{
  "intermediate_size": 320,
  "rope_fraction": 1.0,
  "qk_norm": false,
  "attn_scale": 0.177,
  "bias": "qkv",
  "parallel_block": false,
  "decay_fraction": 0.809,
  "batch_tokens": [32768, 65536],
  "dataset": "wikipedia_en"
}
Each number is 500 + 50 x the weight over the matrix's rms, rounded and kept within 0 to 999. Layers, rows and columns count from 0. Numbers have three digits each.

# layer 3 MLP down (transposed), 320x128, rms 0.269, rows 180-251, columns 64-127
542469558393544466521571550460498423441514485537484537511591513544515497528509427514440514563435530558458445516599461541528532500413421484507474429545444525439432533623520437494530513386597543
477550445590498466520429552490530549482575565576503403473627489531555477575506530551448506575493489433495485451441505599599514484514512521531495387547547546527522558457537422555425551532539511
542521468455516555523564408509504587554432431450510573465421420487521476479491504505554543426453484515550510469520534476515534456491526586528527553599570560504427407611534436451562523571511480
615503500483525480529445483386465480475440461504483471521608540434530458492563407564511511559505471562472500550548538517466500548488564458495581465526516558540512514448504568537531541584505417
484521504471460508452456545479519502541462527488516511548511558449439586454443484411524527497466529458584477532471516513478495489521489568486561546440539496503441477446500472509478520567445411
475493474528505518533500478512492380502607466473371533408487487563509468491619513519489448584482489427508529490442468564554451528601514527553512580518506486530456549559470503442520580524492412
460481591495423522530483474465513575463494548507435490582468554432531508567517482485472441523498533635466599572446484475458573469524451417507416516485425492518586483475443513461493534515489519
521377470525584472550550559504531533507530488637558440457480528540560600516359518486518410486577456421462451553505477556513497573487618509449503542431433506532445503416450506476534454499516486
416496565570483479435473555468436569490493464532544468500468543510477514508408456468614451475505427446582548488561462425463529474542459480520447550419492451513581415486556556442524488508494543
536510452504597580503457524470511531561534448523558611474581504584474505536466510513544578500568478449509457532475578556527510543446553477515469488521483577495463433479622553520511528452545488
572462514590495522533458581496468557410469450495484518586525543475563502575478564514392488452487462500557440439488528606499403557499514425472504502532607462557435439512437474516540543437546525
607430501628534508451512536470513609480493437471540553538513509452537617424479467544510400497479424446465441554484463492465463516558466504512523503551431478476608468453570391480463481478438471
549450494527510551469415465505519560497495521496463508524512489454537502506439621426437551477500568429368507538453588512512530541553526521513510491489549557450389485496625531490488577456449482
450515515470507413516505508410493481482483470456519510539548434477447555588511455587585524459548417527546489487556454536522431569505573542435528484606551459468486466578569554502492524485460398
423505434496377527531482530479458444561503564454545472450542575450484508509492409398545501492474477556478561465350460421510487475540557533467504556505547563451434437546491444438546451512487475
489467475448436482449536508512472563459590512590445468431505459497496479508538493494479470483456503507486502511531566460444553501416502534461487521439508536503485474543468511497499453480449545
449534537465468408460474533522596481600550538490562390479523463495585463541518490511518474472498523509576419551504515608512462588499541440461468543537521576522464536435446522542448546504532562
537531433450516469494462469499593558605539493578473534618489544385485536497521517483444395572513428485509560511433581473446638470681550459507503517441458452491647507588507524473512410450436546
534492466502485495531431561501484572591547618497484519466519521538457422533453487482509415396466590482567528506566501499555482480551473506531483488530541488453518476481548559584478505613416467
492427539451465503524505522545509514525420456478535487572475545486411536514511473373557554619537495449448517561513461564495487528475481467464568514501480479445455559500500453538506598435480608
520515601557532489464584507511555500456392519514431504498503563512548478451573541499540515501418463455568372517471481408481527500469506476599565413512445511544514556529545487499569494408499487
487544499471470515503453510469483502514491526456509431491461399513571468521541572538559508523528512433538528567569508491525487590515435540487450456564520474464466509564537488527531561490439553
654536454509469567435511533506558486523526577506490477449472484470499567487527559507402483482461460472480516578517445437496482475482540556504463492497527470454536564485533463467530541491576596
443443511472605499535457477500513512522421537547446398457543543551452445513510405543498475552468583503466512563543477469416554429555489561410472485511518427485456541543399539569514497471504495
467467475417457431446424491476501606525481539471520487505564540463462532504469546415456493493557519521498455470574505581535477448540473535512458573598495488457486559522564483540408578433483468
427570510406453552421493626447490547598586365514603524526384506463585543518453498527514510575456408448521566528517449486428409502561438437508565473475464540568549564503505488486340482416494478
510447606561420537496550590516542491500454587543503490481450488607536554542576500532479504411569480478489441474496422450515414544440490337511510477472500580468553510486446495505548560529533493
583475396457465473566504451527609381482609484552514470624503525572426526546556503515488476471494479447437529505552434454445452441520459444492487490549454539429468531465602499591482523473520546
530503563419520487529526493503515520512534412430515520497521415382614573492610493490529429459539411484507506417531508546508509511522469471454551461586475535466434463547425492465469534464497459
479500467478528468469457543616577541450501505498456423469515467511534443519466490502543474513580428481487441493492594534451519487471503495537496606453503472464455494450474507566482500416476544
521428545547609457544540508486582488521425520505603456479406514486431466461448443575343476442489524439424454643442530510438500542586470430545464485458542478501395486502410555558576528551434467
429434525497525544446494397485422585437532517491549552409491493490504514491673469506565522473496453417590479466631562576434441500471558459494520401527463547344421533457527526452506490554494531
477530569444456480458467572539534492606416529496506535448597495432579504508519452532509540482523467475427446441508496452500509464508482350523482456515472520509559507511476585521418464442560533
439533453565357428502536539486610521551561543506478474507582471475524534524463530433501508521409505491585542554559550556529438538478446456490525457479491611520443530602446500494486549560532502
437520510550385453487573508497530479408452498432450479458486367467431552487541564423483443494558565534465605549454478524462529464568506418525578469615485464582410543525480558489543463432462375
576397561521503570593472496517515499517530480511445453435511456455481475536522456540514561475529467509555413521505464582460535531536503482472556522475528470496515591455479469490540446388549552
507533433470474495462492475553489508478437512484480493500446474551475525510484513486508467557581556508486503516452413478539480512431566518407497543463444436513454500460534470427420470531491410
551522588603556546529459453554518537601446494529597513537585397567514524490500507492460477483520510547513555426420538462555519442592524477462556586441507467467404489487460567445569507488467477
402431535530532544557464553448475464575601453471450433524488563511445569443519477525479538522470499561550468486606556526496528427455363540476519461547544500423519461534587509486483456501518492
502526499497537425431512397624473532527468498485485545496527465556461487374463495561492510476542509458536519525521618585489529580529549501418478410419484474467544476562509525555493452532580481
435465360508450527563578493487468432542421503525550491508510538513421540512482465418564530480592535467543543613450544457465532418519518503527472474506525505501573530536519505574521468413458450
481513536515472510443472467465489479451564369521448436493579451470515396504427452481535474525470502474497583528394567509497470561568459394416414473515536462459513426511546580460554443509485490
519502513526515459514508597500534533500543523487484474410433526501504599454400578456587530460398518475427459483470492455553353582506629461490413487425533519505503470544398508413461492452470505
395456431590533529458393591436563485485521456542464483574620519637464549448536439555497486447464490561459508508537600453491484550480492488442509441482473523450580507556415522546493525511414484
545543527619452534536518499513449405509536486462497554565448436420486466525499485575352397495519525418522463478502455491539554517528450501555436485420443455474352525458463529515403506492448570
513574472555478514548485495529532411591441487508430481452426561475635490481501492578580504438579536536500519458514514512494483497583541600584445404522504446430531504511505452477494429491571459
541557455529484442534463428469504447478506622576514451521539416451530458496562509499503520508540514524531525550584420488477614523490512347486479556558483478496422506558523521549426442493556508
469380495596573468525444471485475539536534436586415496507464537467551470410464490444511595612508478519494468489484458458502463540480463530606576563557503521458437511493538558508494461469540480
543430409540527529538491615519506520519429467438451509535443407479515452555472550518480557441464486488509561487560479459514496523516492525505476547536511441487449474518492627484486511445445469
522472539548597551547501495556536549535470487504524468444513507587469479364483523513491556502487480489437470645506544593511555527464517523584491453315503505460515446437585514455579507506514465
518512568544570488498420578478565597560521523495430520505555458559445512483523457552526448478457501475419446477434575472473514493437473498478522487438472528474502543548482410490538542517548427
453496559585514513540532516615411503550522562477499424457555498428437445533482465427513392498575466417459521479568387542529557419516411429490521540521548521538584471551514429510459397495400534
446407534520447548437557506570488502440414527523577443530478523494502475519515549493483387450423476433498536469487551437509494618465481456445554463584539518451421533514559543458451506457502549
469512564423431531525630509586462424597547526573496517548424465492598392553500361495512533498567568484560529604521554492542553400440553522447521509422462419486545478492562586494512521392450589
557564507482481507464378536556516531495507519486578570576517501475574556457488606423547441447473487468474413542477589497481496542473514530498599530550568486516578463529524431421572632437481511
491474513416490571469562494458560445465467579452417540438530543494542451439488435469374514469482407527465482415475485468511564428489529458473517442483502560458488503460502576501615565516542463
501458458432515430563492469556494520526495520429420529573544442477449488361511471491593417527546512566455527536409532541473437595455478412501495474442489586477516503542568569536546506599549465
531508498475533555470561583544495541491503641513551526462509526563510615403496477520551502565483507507494534481425536499573505518439481456546456591532499534510490434474545489517575542514603524
527427459550404445499407511570512558540577448496543504465506483428546499400576449490544562525446498439488462418520510536430560474489446571561565492452476511408606493482517547475538551526498473
494439527509494453477421488616454592491481489420513530416508584498448506454456523574461465505440461485473531538502448484524539438473445462485582488493494458436539492448565493503520524531531476
503387528463522577435479490552487605491377464513516453557562497472534548468417489398485406390533570571485459439484486454522517422516486494492464496542532525430500545548397461549600413497521499
527531589596529462474527533534503473459569428565443483521488548536565442490457456543432459539485493597533495624500460379504516479473584513519516582464477486435521439523602483510542592567527478
445466449467611522533426536485495583426485530498521388517492480423536437496557497507529430554482436513491515471543464501479578495521580528516540450537430490583580518563538492561498552563554460
465575518499452481416491475521464499416523543473560415513466511558513428503531521474450484452568395498447588460493532559473367538432518469440504574512510474459459489423427476588496517514494490
520412557486559474498483510451451494524527463530473456490507612560528563569539576642420507535396469405528504492468441542548597584584506458448500380544486495496507484465522444378404503543524497
519506487496422498426455521524476593505525526516485441465508591438463532497522524528450432525449473495554500548517578499366479446494609511517631462432546497463453497513449475446476571509480477
463409496457515441518521518489459493508476471453476508487531556579577499438524463504660575581561487532508396455522534509632537544471521494491543465454483516503555477532477495499496500527559501
468457496431504386535428477538416519468461508498497463490506581428500465448536544490480551552473479568514513534485570487516381508550434489530460519452448520517414364540434556503511420492417522
558514542522499522504540509489454532462526467520528478477566586554508441545569449539596568532459448460517478432460485547568529517484511489432400551548463518494421517511583453495596533544419395
492466569554538477465502487504501469545510533513517440521469444611479481477488516528432545535543498481522492583542501480502533388513508512529479467458534452595465466468493481487460476436602600
509493433484503644453497446571546489541457520453551535541452493455556537473487478563451578450514532496509517525580501422493438518464380526497503536509441489528491489375418381494452613537499546
433501526512593603470468520600465475430493583511463460513504517408523555504432579474473432498499527394469518542468494543529531521579539519484432501487479459474477527531439580633591521469521406
# layer 3 MLP gate, 320x128, rms 0.267, rows 181-251, columns 64-127
592441435391543457474506457513611484547522534409521522554488472440489489565571419517475357536519516473565500505480529484516469476527436532459519494425462522425575457519482470568517435466459597
641520447468513507457553466542372557510526469486464512527489429437487518571440475526502468433451483509510611507486517540516418476441531505513461538508539575546465538514518446531536497485606495
413541489547525497503551525509442449520415482409391441425524491520526498521552517524483467512513546534545455379476518455507531427539484500533546416589414505470650534478467466546531577581470522
517539537414458501429500463507444569410560537471495502482546531399458445546498562471407389469481541446472500540507512414424525495530574460571495574454481484457521508607534565452463507492532430
490478424480447579500532526517549556466486497400480492441492460448508459488480540527454425537510526521406517489522503475473564608523498591491499480624545464441541509513615445446567569500617515
453573445608427432502501585485467551503550522473541486621525487429489484558560509487518487483601477545517461508579537572411443466597499534387455491555449506480453476524491503424507574534524519
540535456459608444597558510598502474445487555551501477516553481540386547492458486521529490493566454440581416467578608489485537394455554535469485487430476498554545471539473468575574509562526582
545462455480463531425537541504418497471456487464532448431447476394502571589412516504501499505449522334516566529509441487489440475575532578618467490471458492457500508518568487492572601513503511
462444507491467386533471541467450512491484565508460503531516462555447407508507490376496568415436427505540478458573457520524446546519613547549573543499499560545507572508510465532587530470559523
415433442446523397490469556491445519479499636540425391471362418479483493458482511421477550522498477555453528468609635553477458456459475437443447504483574561564520545524517492558481487480556514
491375599520553512469571453483536523509467533544509439520464479521458462413554548536504523457501436411512484545542495407507472613498522401437610457497374434507514479406445484433618467429434464
484535488494468603553411544468506564528542487485496508457477594402585487527476567530597468480510523444508408554505467476571526479612479511566528558499512561497524444520512436471518445497535398
482499558401523517466438497478434525482522493449599504478515461460463498454507475484450485488499551491517490492488590547493519437574434522502512471504450421457513512477449466550412529534477566
495517532417586401528483560494512517434567512539483476590533492473539496490498490472552454504449447508528469459574447469478579523506511482441535486410532498526491615570462536521516527507462612
500586577500535472584526443407473482559443521465514464561469558589519536472523525576480479543444395526513577456578507520443516547490574455613511433560487504525515439453500552559465558514514474
484460463508533500461583526541505515502419513574591460466606466494457519478552398477522499603413463471544501493633464524530458438468418593528537494564475425507504482532474446459418401508518515
552530464487484518477508531473525499495501470502485508397514456560454444563483443488593432476436546405510520532509436455487500466438545516498473488522525482555438534544536522521525565519573452
466462541447504452488538505550512448482463501472435522433495494591378417501481499469460483481546556518472563472535497488449483563492516506516470375530520530437504523537524487555444457488489437
518530425488500596498525568495569527570538472472588478585507472570447449454345527613480459426413501409585474550413491366487527498487485585535498545453517599484488440502541473512510408554501501
520387432414448543498565467477486578556491498468551574555435443471525621518565578473494504501520453457512556542478445502539567520457504463532511457540534469498467460549455581478425423569509449
524508539552498546493529522511493511540530535520502511466514435540594574528478510470405550538521465547519516525426511483472466537494382507530528463513455491549488453550491535448501434505518440
425514489496539539559479527470549578470458468498466502505482502496522459486369471420492426472535453517505517485495476515567469541524536538397526464447501482501492488465519460540460479529516504
436553454464483501538518466416563564496485480556346529575587538460499454478455534448510489573550522517542576483550528524458521503451458578476460421594519519541545473438545486433464333499590513
521507496492438487514475543467416476509520533548504465579559503509534415556446393422601482532547606421452460466538466480438461501500489541414384452497446483567615481433537487414593589605536515
477576507471442487494547514433503521472500436492518473469527506539551527439416501453433493481443471589530496444512559508580471419458551514459482511514492501545491511388485513547566540429440412
517577437549651453570483383578506448530481362480556533512539410539550536538442539438571390557526493456525435628421438484503411550474432570465452543477529492600454518522408551521505433532424497
531501472512525452561528530567524485505526556498484580523444510468445535601447497520547469510558492579423465462513445433494486510488559529475487499532546567466516475426546456517577522517551477
405538411489489494517444518481478564487569533559491482444537537451599424443526462449484468542514583491511491541440524401559438522484532523589479478569424517417588511506557500547430401524456491
456522384526562470461406505565431488422514475567512552384528456564515490488486492443517346512508501484486493444542479452485560470577436519534441412491514528551496492460431486553509548503552542
519524485457475539449490588458508443543544505343554587450542497466516502452485516570540369538488455445510624517424432546409489454451475549517613557483460464377460474533534516567488460606436557
486505457529534517488494479468451583445513516446484471469453589483481424498510429554550466501539493553550538438537453504454524484526547504520462409518545547437392570474522457467540515481455522
456525511489438626574576538479483560429446416515453465437506475513556450492459518436550576519516432480479448450512494471536505415410562474530428544463491520500444484601453462476461491430588432
391539448516511490547474474368517536515386461564516437551541565438466510454489494483467488478508450468531569546481592524533510499492533528504459500399522540520469525463454535477614508452535406
488508414544560431443525435480462517456420457537480398451507374537484549528483606476484504457533545478523570590433515607480453555470508468539503491536573417558497490404400528504435507498444596
484514494529530499507531512521614552475537449471451515425468466462401486588474510541443462530583571515580465599471488491478580552549471399436560476519495465462421552510550475594502398407463497
485483485502516480486489446534515589481521512523538583542536480525459395494426524576494397508519398499490499497489433488454533479463482549486490455536422564423495526481505531524505444516531496
572346573521456521426534557570517521507461515509495532493565544441395484419491532470503460534496498471446492571464502369410421540522611478461503439504366475526471542558505537512488546535516349
524455575498578507460490574456506448442588384495512538452429585443548508556514548461478511447473531515587439440515463466530569524483474538498527552504442485518555527618497556513457579466463565
394475492537507433509573508509456544497582508465479507479540541490516505486523404540521457490554501486434457512541498417467566570442558534439412473529569483457446485481472487492507524424622409
473487487470428475496487576520413459601478499537509506534480533470505512473578469423520516486576472504565518603541499434469594483557512455428496432604513507466540596516546532567434516476457445
552477469472451496491500480516485457530499647464493492550432470538503496438524520486496479514641514579483499529531419588424509479546494563490602435476472539559465546484514495502521521485560459
492492508529501515541533548510508618572500515548393451546499541444446416395474486555547535456446482443428501499520490453432401517544519488553491576470554545440524487549491490508495447475564472
537419407505434436356476535523473549556501536476516513532581523558542515514483374584481471520455499565460447499491450466445417510461522453532399499450602468443551414558500493524415534554488558
492549486479462488580559504568511496525521633565415429529581505520499438463463458540615529510535466505513407479506497484480566473370476486417527591510538534512503501572504342493551471378548476
512431545493482611503458493533474478472460455494523512498461376468467581436375490551504553556503459436433530495531446468455478485484540590374461473457530521443537470510635518483558546496608458
539450507407460620504512513525459582534547453395470523465581571471532387451440450432495398526486433474457499413488591477464473504498452616499494495517523448481587462496514407475558542483462557
464505489498494481435556539488480517412526581452435421578471494499500460446488475441430440526538522511400455401512584518500549455466487477513462387504460530513451514488537488520567445506489566
562521509417532499528508385493501558517497534544459489455531534412526564422567461520504549572535515468531421471545616550424445466532530412520488497477486545562541530489496402425536482572473511
462594587509439526477579523595526502538491520522581533515503512454458453531517481457485543483392475576439577420557577537510503393520616441491464559655439501519497457572405433428462408434501563
475526396465493445525510411560477434509523470445567450453483502540569503476534570474397561549550478459531504540517470554548503443544470458506448532591466543538510434479518556484417532467525470
430481422547420570508435427493516505464483448490536518465535525396536451558501543491464472502553524512547496484375439496541575427555453477501485480440469501584518475461499450504474541473509348
488527491584387526465524454483500508460493504477507539528535539563492401503480600471528460534563526462506443517452452487479536476438496451458482426616537406490472452526523546506503535523494533
508535479473569497490497474608438418568460500499513424471577439612508488503482469498563574486459543445471481469478415413517421486534546521498500486492546663487532472584504489461542483548402402
471518477502394491521555479466437449548498448464532465494566514548546521498537564466537587592573565407527536573478452536477444584459491486403544472536455494442443473560489604589487441493471459
539521527408511504469633528465564478438448586458467445349505615508532440436537505386447473505479502479471474332494576494545527478560555435460503476449509621445524452473512508470596486559541502
419505477523484568416566494463460535630423470576559520496406456397539506412553546443541474398592492542507494585542524418428510451538469412509525475506415426439531531552395480569479511435532496
526512434508541628535518534496440435543535612519439527516396468451508561479480521428594532523500478478424504525459544422451443477541555523449427461533453464503529450546561531470526518479560499
477522506492481457490518466516423471583543528512556429475402429429526513497509428438517482441524476544577504493601572563484501469511490473524505410544549477430525523420541514488522571463493466
461526420490504441542517553482466489521557543568529498506510470505518505437523465466458478523552470472570458561480551462507470458474395509499443623585548400543541514589446494523478480529538456
509429485409562618492396507531474520526471457614575541557461502401485515502530521456498543468527541497486462459503568489520433390522597433543362489540543556429485551588492564401517495532516518
613558599580565474496504379549487596487523512589379594465553518442431469463523471463521422432512461496455547495525479472464402513523486546556521508458460463479496489542550575412585565437552523
497545459505464437544551606386516417482496499507484492448492496469556558398474433524533440536436547489484457513528522445531451420515451429566524483481460523457471514492465507471403481478414496
507575423443527464571488550539475503567431576474547499539465477474552531493500511493484455494470541475543486465490540572485567479559480451590530459540461509458522491481574581450519434543502559
514573468461524574456532486602493472427496574465468560510433488502549516372458433409516511493496395560579548429499519510452483483507499497455470473376503536473557557512412467463557529554499534
541426497465509532383484493524425486575431451571478470447486501481475425441493548505481502450445531462513579516536506482521561553510471608460508420452488513556524579523478436443488518460447527
580400520438515428448537504473395512401396504610521470584465527499482464533525526557418471491564432585503537490398467571471545465560567486444458560401593463485495529543473567417584549444571485
538477542597580603466558477486415529511570462466507487490443549481498487520488450514533508456478511471497516557493537569472490480534464477502575542481536427552452471489555479564458528506454568
543562510504527464549569482427531479535531457505461471499493449550490493506512557520565480597518469506445559511420496466451482489487541490457483549472502586485451436497573505511511493528465474
505446589557539482534474446459447572526488452552550465490541439532512549511480569527508447480522488511489521469555515452537518393508480440509548555490489482526427427536506528521450488539576515
582519523570571427492540521458547492436565518570438432515486457550465496551466513507458378583511433582479495534490419447547500547539496530519524472471527409477544544545610609505508506473486459
616495380527502476499473564476430581549507444587385538534461563523474501499484493581512636492565483591521537544568485471461456456427456433493509508495553529462464587489586500460588594469533518
# layer 3 MLP up, 320x128, rms 0.268, rows 181-251, columns 64-127
519520468477549438479500514516573523528490533467455459525536431520550480489499470542498468522537538532496501460457535475498585503507502490522505524448443443466517538518454436499416433521465539
481449458532533418596458504550510464448542538468475492513503560400477543454593442562590474564468545505427485586539528378521498534508486433495529510499471498449567437434472474552500471464515532
465529415540459470531547507542548527476504574495504433571467503495474523497499475495510435484447456466521486450498486583427532503544514404508504593517543542455427484530494503511493482542479474
492408377541555498503506474576546447538484544463510446554464454452536478549458504505421464511505563471610467536459430473408529447476505514482529559492546487498586447482427468528428540481514512
402437473489453461410519506534552551494469520478475529430461523442493415490525624464462480457505487515422436522489508614503459438495544529579587497567526539550537461529541503446508452543427538
532503415450524607524506539538539498554549433497412476471486444510534539496455497511546442609478586478468558501535508456509431496492461581525471467421598471494468542525561583574532544468546503
499510447577465428526425504511537495477452518418438551486610421520361516507552540515462493505524529532505398569452468529548569515447401496443509484374548497477408542525523510591531487409601579
508457548510541534596535412497588604522510536548581578560567493461495410451561474558478483503565549639490464469426523510534568546502468428363562487482430538513454475553492443520409464509524498
422547480456450505416436525458515474483544441528508573485523538553543558420542495466586557533499475420464476515478503536540490459542465510487524526539500562424493499486454447403519451516470495
494459538512502440526466484513462453456455535522423482480458499450484543416547380402486502495436469441573587505534594537465439434506450549528489659545551558589612640453483463489453593528468481
506527453492491526520452471495508527518488444494574497494508471516561549517504479487489519465473462569477576504594467555577580376493515548491436547476576462420482416492542552560428516523637469
549403518535526503485465511533496548451580450451502480579411450487464472551508468482453512480570592571383464567600549440517482455481545551474406501443546543553549436441585479517478455448495549
535482506566437493552588517542562528519540501479548495489418501473466553535550601544488525469563505407452475476454429540522486486485514546462474509528563510480454523426485475415566444518508426
507525348504444518538551468465520485499448457526453467374521481522459510479515456490517509570530490420497555535520512528581475488437490546552501508477353516481492479490493468509461475534557471
498494458487481533413410501501442509466508494564462527445566473438491497527501444422595486479523557483461507415497515518466434437527427560512491463532428538439549522573496405428465494522538504
532534498539455490479558464529579497538508513466518418557388503483442461420585530545556382463456494489516516513554535583490557558479445387591463494536556498584488556471434516509450424402505526
496436416444504562501467510571639451531534439564497496544510514467416496542561465462448489542530418608537592466436484457382486509633496545490504571505508569484653425502460516428621557523431527
537465557510532477473533488486522511502442436482509436547511451466555606426526495505529609599529520513465524446478520529487520537514567514534460516480469536539472497520552465472548505449587535
494478489448394444533522461565481502540479445497470526473467485433507544514493466460450414495556530471513538468502430534400491516379513542450483431572461468562570436507534471491523562533552539
466407535548394428481535482479518427601483449472440574511495527478528524497500468515509583504469460513568516487471579483540538558440437478447628598426338464468557567474396508525493533497511491
494513514483454515503431524487530487414467494513540487438513483498408482467532601508574405559490522481473457574529424512539549500535528523491559481519471577446544522536470553476500548425437568
463576511475450441465553420499568473443489561517479489583489448574505512494450434485562429605582444555447506510482538554512509479497453484422508404501482487521493432523541527517518493489529489
452425443570571521483510610519543530538431554557510473526473481389492429468528571515492499558497557477462465492477537507431496468533588609484440571544512446407528541568396528433619464522523593
498448509591538548537490452527571567507427448567500568415469601463603497499532381459416501487420442493530482492529571455469470554365532596496492439459531448553491548548438477525429522501508494
593471478485472491411502566577592440527523470554547504448505521469560546471533456428498459462545448550536527555448459431528555554564566549482544441439421491576473522561411393448486490461496436
504520577491467451468593533520540448455544535591468390476577465504517389493477453426577421515459535545476439535488487543456563533551467452408448455520429432506477531454490443453556412509494633
572545492488541409483532552465529461516461506560467509462410484428529484494462537544445478442538457572498491510457547534475586514458516496529513531539587551625497411430587432464551424517519551
509500504528454534498583522492482513473492415423561586441557507519484551590442514482477482549469457446493556506576485515498485534565520495491522483476467572499439534536404466448503571445397377
512477519570450501561590469440546461410503530411508522517459531510528502463537554529482569488458551619479518527440551551523452501480485473360503492519528618478518570586605460484649458531551504
531466453561584396488401491463598418554427493528541494457462410490483525450540605655499388397418535490549502599508380558440526612491460446511495435385493516434538539586476543582595518431492445
484540540472480579520504595485476478474506462550525466508435428505418490483488482480537495560442487475556552563522503507530451522443528485450410397566539516549481510470540510545470495450469493
541571477453421513571587554533458544542478419546536507536512541545497500479442490467501476516497535608527573424487517493439585435466452513539463571544523459522470486435552477532496522509475378
546490532477501470483527412449423509401449601516506429536531509436500393530416510435472524467518477447536411521495498421564559501554470469534530403429564450487549506473500450512496522469481427
345541576497398641554455570344523507603560549494479568600498565562482510544591492553482460553341471498572501576561534549499594586431535481487460514573488554503405530519482497555405507461535509
528456482479498563496442450581527567521522461531492488463521473463465560625490458470519421479609486477566437560472580513507548532525464470440586523437570472452476517547514504558553509487495580
518498445520434559469519460433501495431406527506495456437545463523502525475450528437441504498519557478473539523514467592503460552514506469406470487429500493485528456540555467437493514516504457
597554545558548451526471520507430439474499525627556509463532470547385454538421500458552526443547492673443479515460463519474448495496507503490574414475472494446450524461557553552459496412469416
492451550512522519521464487522463494484474560482495428534356587476436527508506483530475556436517593495484532447651465491532532457501435503539506519460507549496534515478535531519503548530492496
493530513551437432561490466508459542576514542532522413499540548455489424566485481496541438426415461505574504519508407542417546534463442436566449575486477518494506487443493565493541548486619537
471478460564569545584351488444546520500429557467478475555518514522543499417516572565476546470499500428492517495419495513505432518432503517460463574482492479516512436478485542436518459586531561
544573541524496543474503474565499510540477583507535561517440462538459526459557536442572507474491582507488517533508425443482541505479489533568467476482504527487580487514575503498449463501542536
490482566503494559465574531472527421401500518427497578488513472519482467570567558466573500529557526461577381523577420495513431526557444492555463437492593584488394565459496485451511554460419494
538453561469521564509521428589413480525493457463541440462576505442549542435593559470530473501576617493514525518430499560554501511426558537582454510501530430541384438494495504437439407552510427
474555462541500526585542525548446500557508509480467462494573471546528469447427510516550533494625529463514454491450483456434547494491487541448514575539560456430478482491485416555459501458542552
467505523501433462566435563488530491512428510486564535597643442417566608500421534444430444553533458498518437553601494490506440571470512572469542374434531463471533514457546446493454485437470388
429525463586511562543484586543511483592478536442459486415592472515608522433469576478366497428502503528476514549510507529491502493547527455559508541582543452525509604485517410563575529485538434
548502550494484455549483491488498496431444514509463466508455440535473497554528510544448459490470486432473414558469563557535484467537555500416535519516472475534519574532431429535475522565450501
449490471548486468512560520541512443547440545457518414507514569497520433478471477566505548507489546506444553543518413471472456495435525524432557531495497554483511463495509533525504484494499425
426411502514558482479441506506503510455488487481474471441531527545433446417465555583589480552491472430490433466567467438497586578585444486524474532402473510431507472514409501485572474465462495
420432478504438479520613444516461440397519449580503427384518491476433508545544507451512539571630528479512579562596462542587522496505511534476463446576501479567530483511496553460466469472483580
476445538473463520527526495519517546529454540436569461527595480522545545498474431518578431403524507501471505488555459502451547566574458502516496509586618459549438465391555454507474484513504505
538565553525547410539453473488458503525555501493487551375500436514451611453541468543450462511538511582538499486501434507477481524516421538554479603362561517511543499527460488503539540517546508
542499441472594530479472463460519547421472499465433495560499559421495457557536498487463492522437610542490471497528567566444511508520499525544518497451491355532576526477471435582374579579662509
520442589438487462511476407523446452565479351492607552544515569487490532561583515552418533543523478459439552578523480486477474638519519525502526599495505519384532527484452545545479527509522506
533512501519581502595504506511576552539517432490481552570453480546483474558458519490516497523490496541490475413480575535636493491537515500465533432474458571477428448468566579451467530427564533
522469606490539557457522525479458500464478518501535556589526466405401461569512516538477573430506566509568512526467542488492510539478512482490407594450473536447403469555451518543487602619520500
591442488499562433603499425484466518440487477460464511512478484518475495525483492534527452509577569463516527565453479464602488516447535537539544581482622469495532550501586491526449472587496510
526427542501543513477491449405519496456494501526511508499482541511483479609529446488445481550458520514501630534464545479571505563532660507557478433542498449462571440530584471467511515463555545
518467400454463457565557509481536486467498562497483379401481532465469501447492477497543468494485507501468509403538532536468455484537435519522521537447498510506546556478435520559533457543521530
538442478523450594426481471612588549483486431494536545454517503579513519414561402505547430476503486389399502593457521505557475400438512436470477532569456554459431451609471442466503457520492513
495457495597578439436549540494384526514560491475499482423469515479447423459545536513521467511554571481504448451524516530554428598505397425540442572496423458564424531506462581540499510437561422
500573502464496521475597556575547487467445558439463532500505527510456486485522564476400483433528476572543552427377482441545526468535420485556446518505490486404488513521520523511508423557431525
447552508486485506458505541544498483464468512526488505483465587476505463500468481490506521484509553493456440607569527464443441522481521555511473538424483545527565488486531432534497530442476522
423630485496430575436542520543473489421583522516514612459555393449581466424480509319466451466645520602507442452496494475483502443368432463556519473511528524548496574504510502552528439497484562
448557531426465446576552500496554536453516520543526540612508486520541497566486495520460496496560526544467496484548523504576578462496482434494442496601511496522510496497499593520565529484517480
508530520552533587427454590444420509477511493492405497397647486516582515387454607546488487477496480519442500497410486453525403515521504485539451501426526457441445544541459489503544439562587544
457541465493470487456537533507507500409445564554489487565512480519437523557509562509425485448483494522537492540505583478546439567460506470512461552539485450553545560521422508536538460508480546
513427496520502558477486535515487546435488523492544519394556559459559522497467442561531494518473542422480457466552437573598534499453432502485484553567555483425474545566471485484485424554485536
505463513573550477519433526504499576554560494519534405600535431517463466510461540502479488510477497495480542525565494533472507510504507465555545502449506426528485419524472463532527521418598539
437537489572530490512543557334483420522401540463391581457443495521527506559390495441513448582523471511521526657492495505541524447526608493479573470447464428470507559421475467516496511569559430
350486558518597541442495450438465493488473517477573464540527498508584520522441538470516515478503444496561480560565407576520474536438544508483478510507534432463569518541485588442465550430423554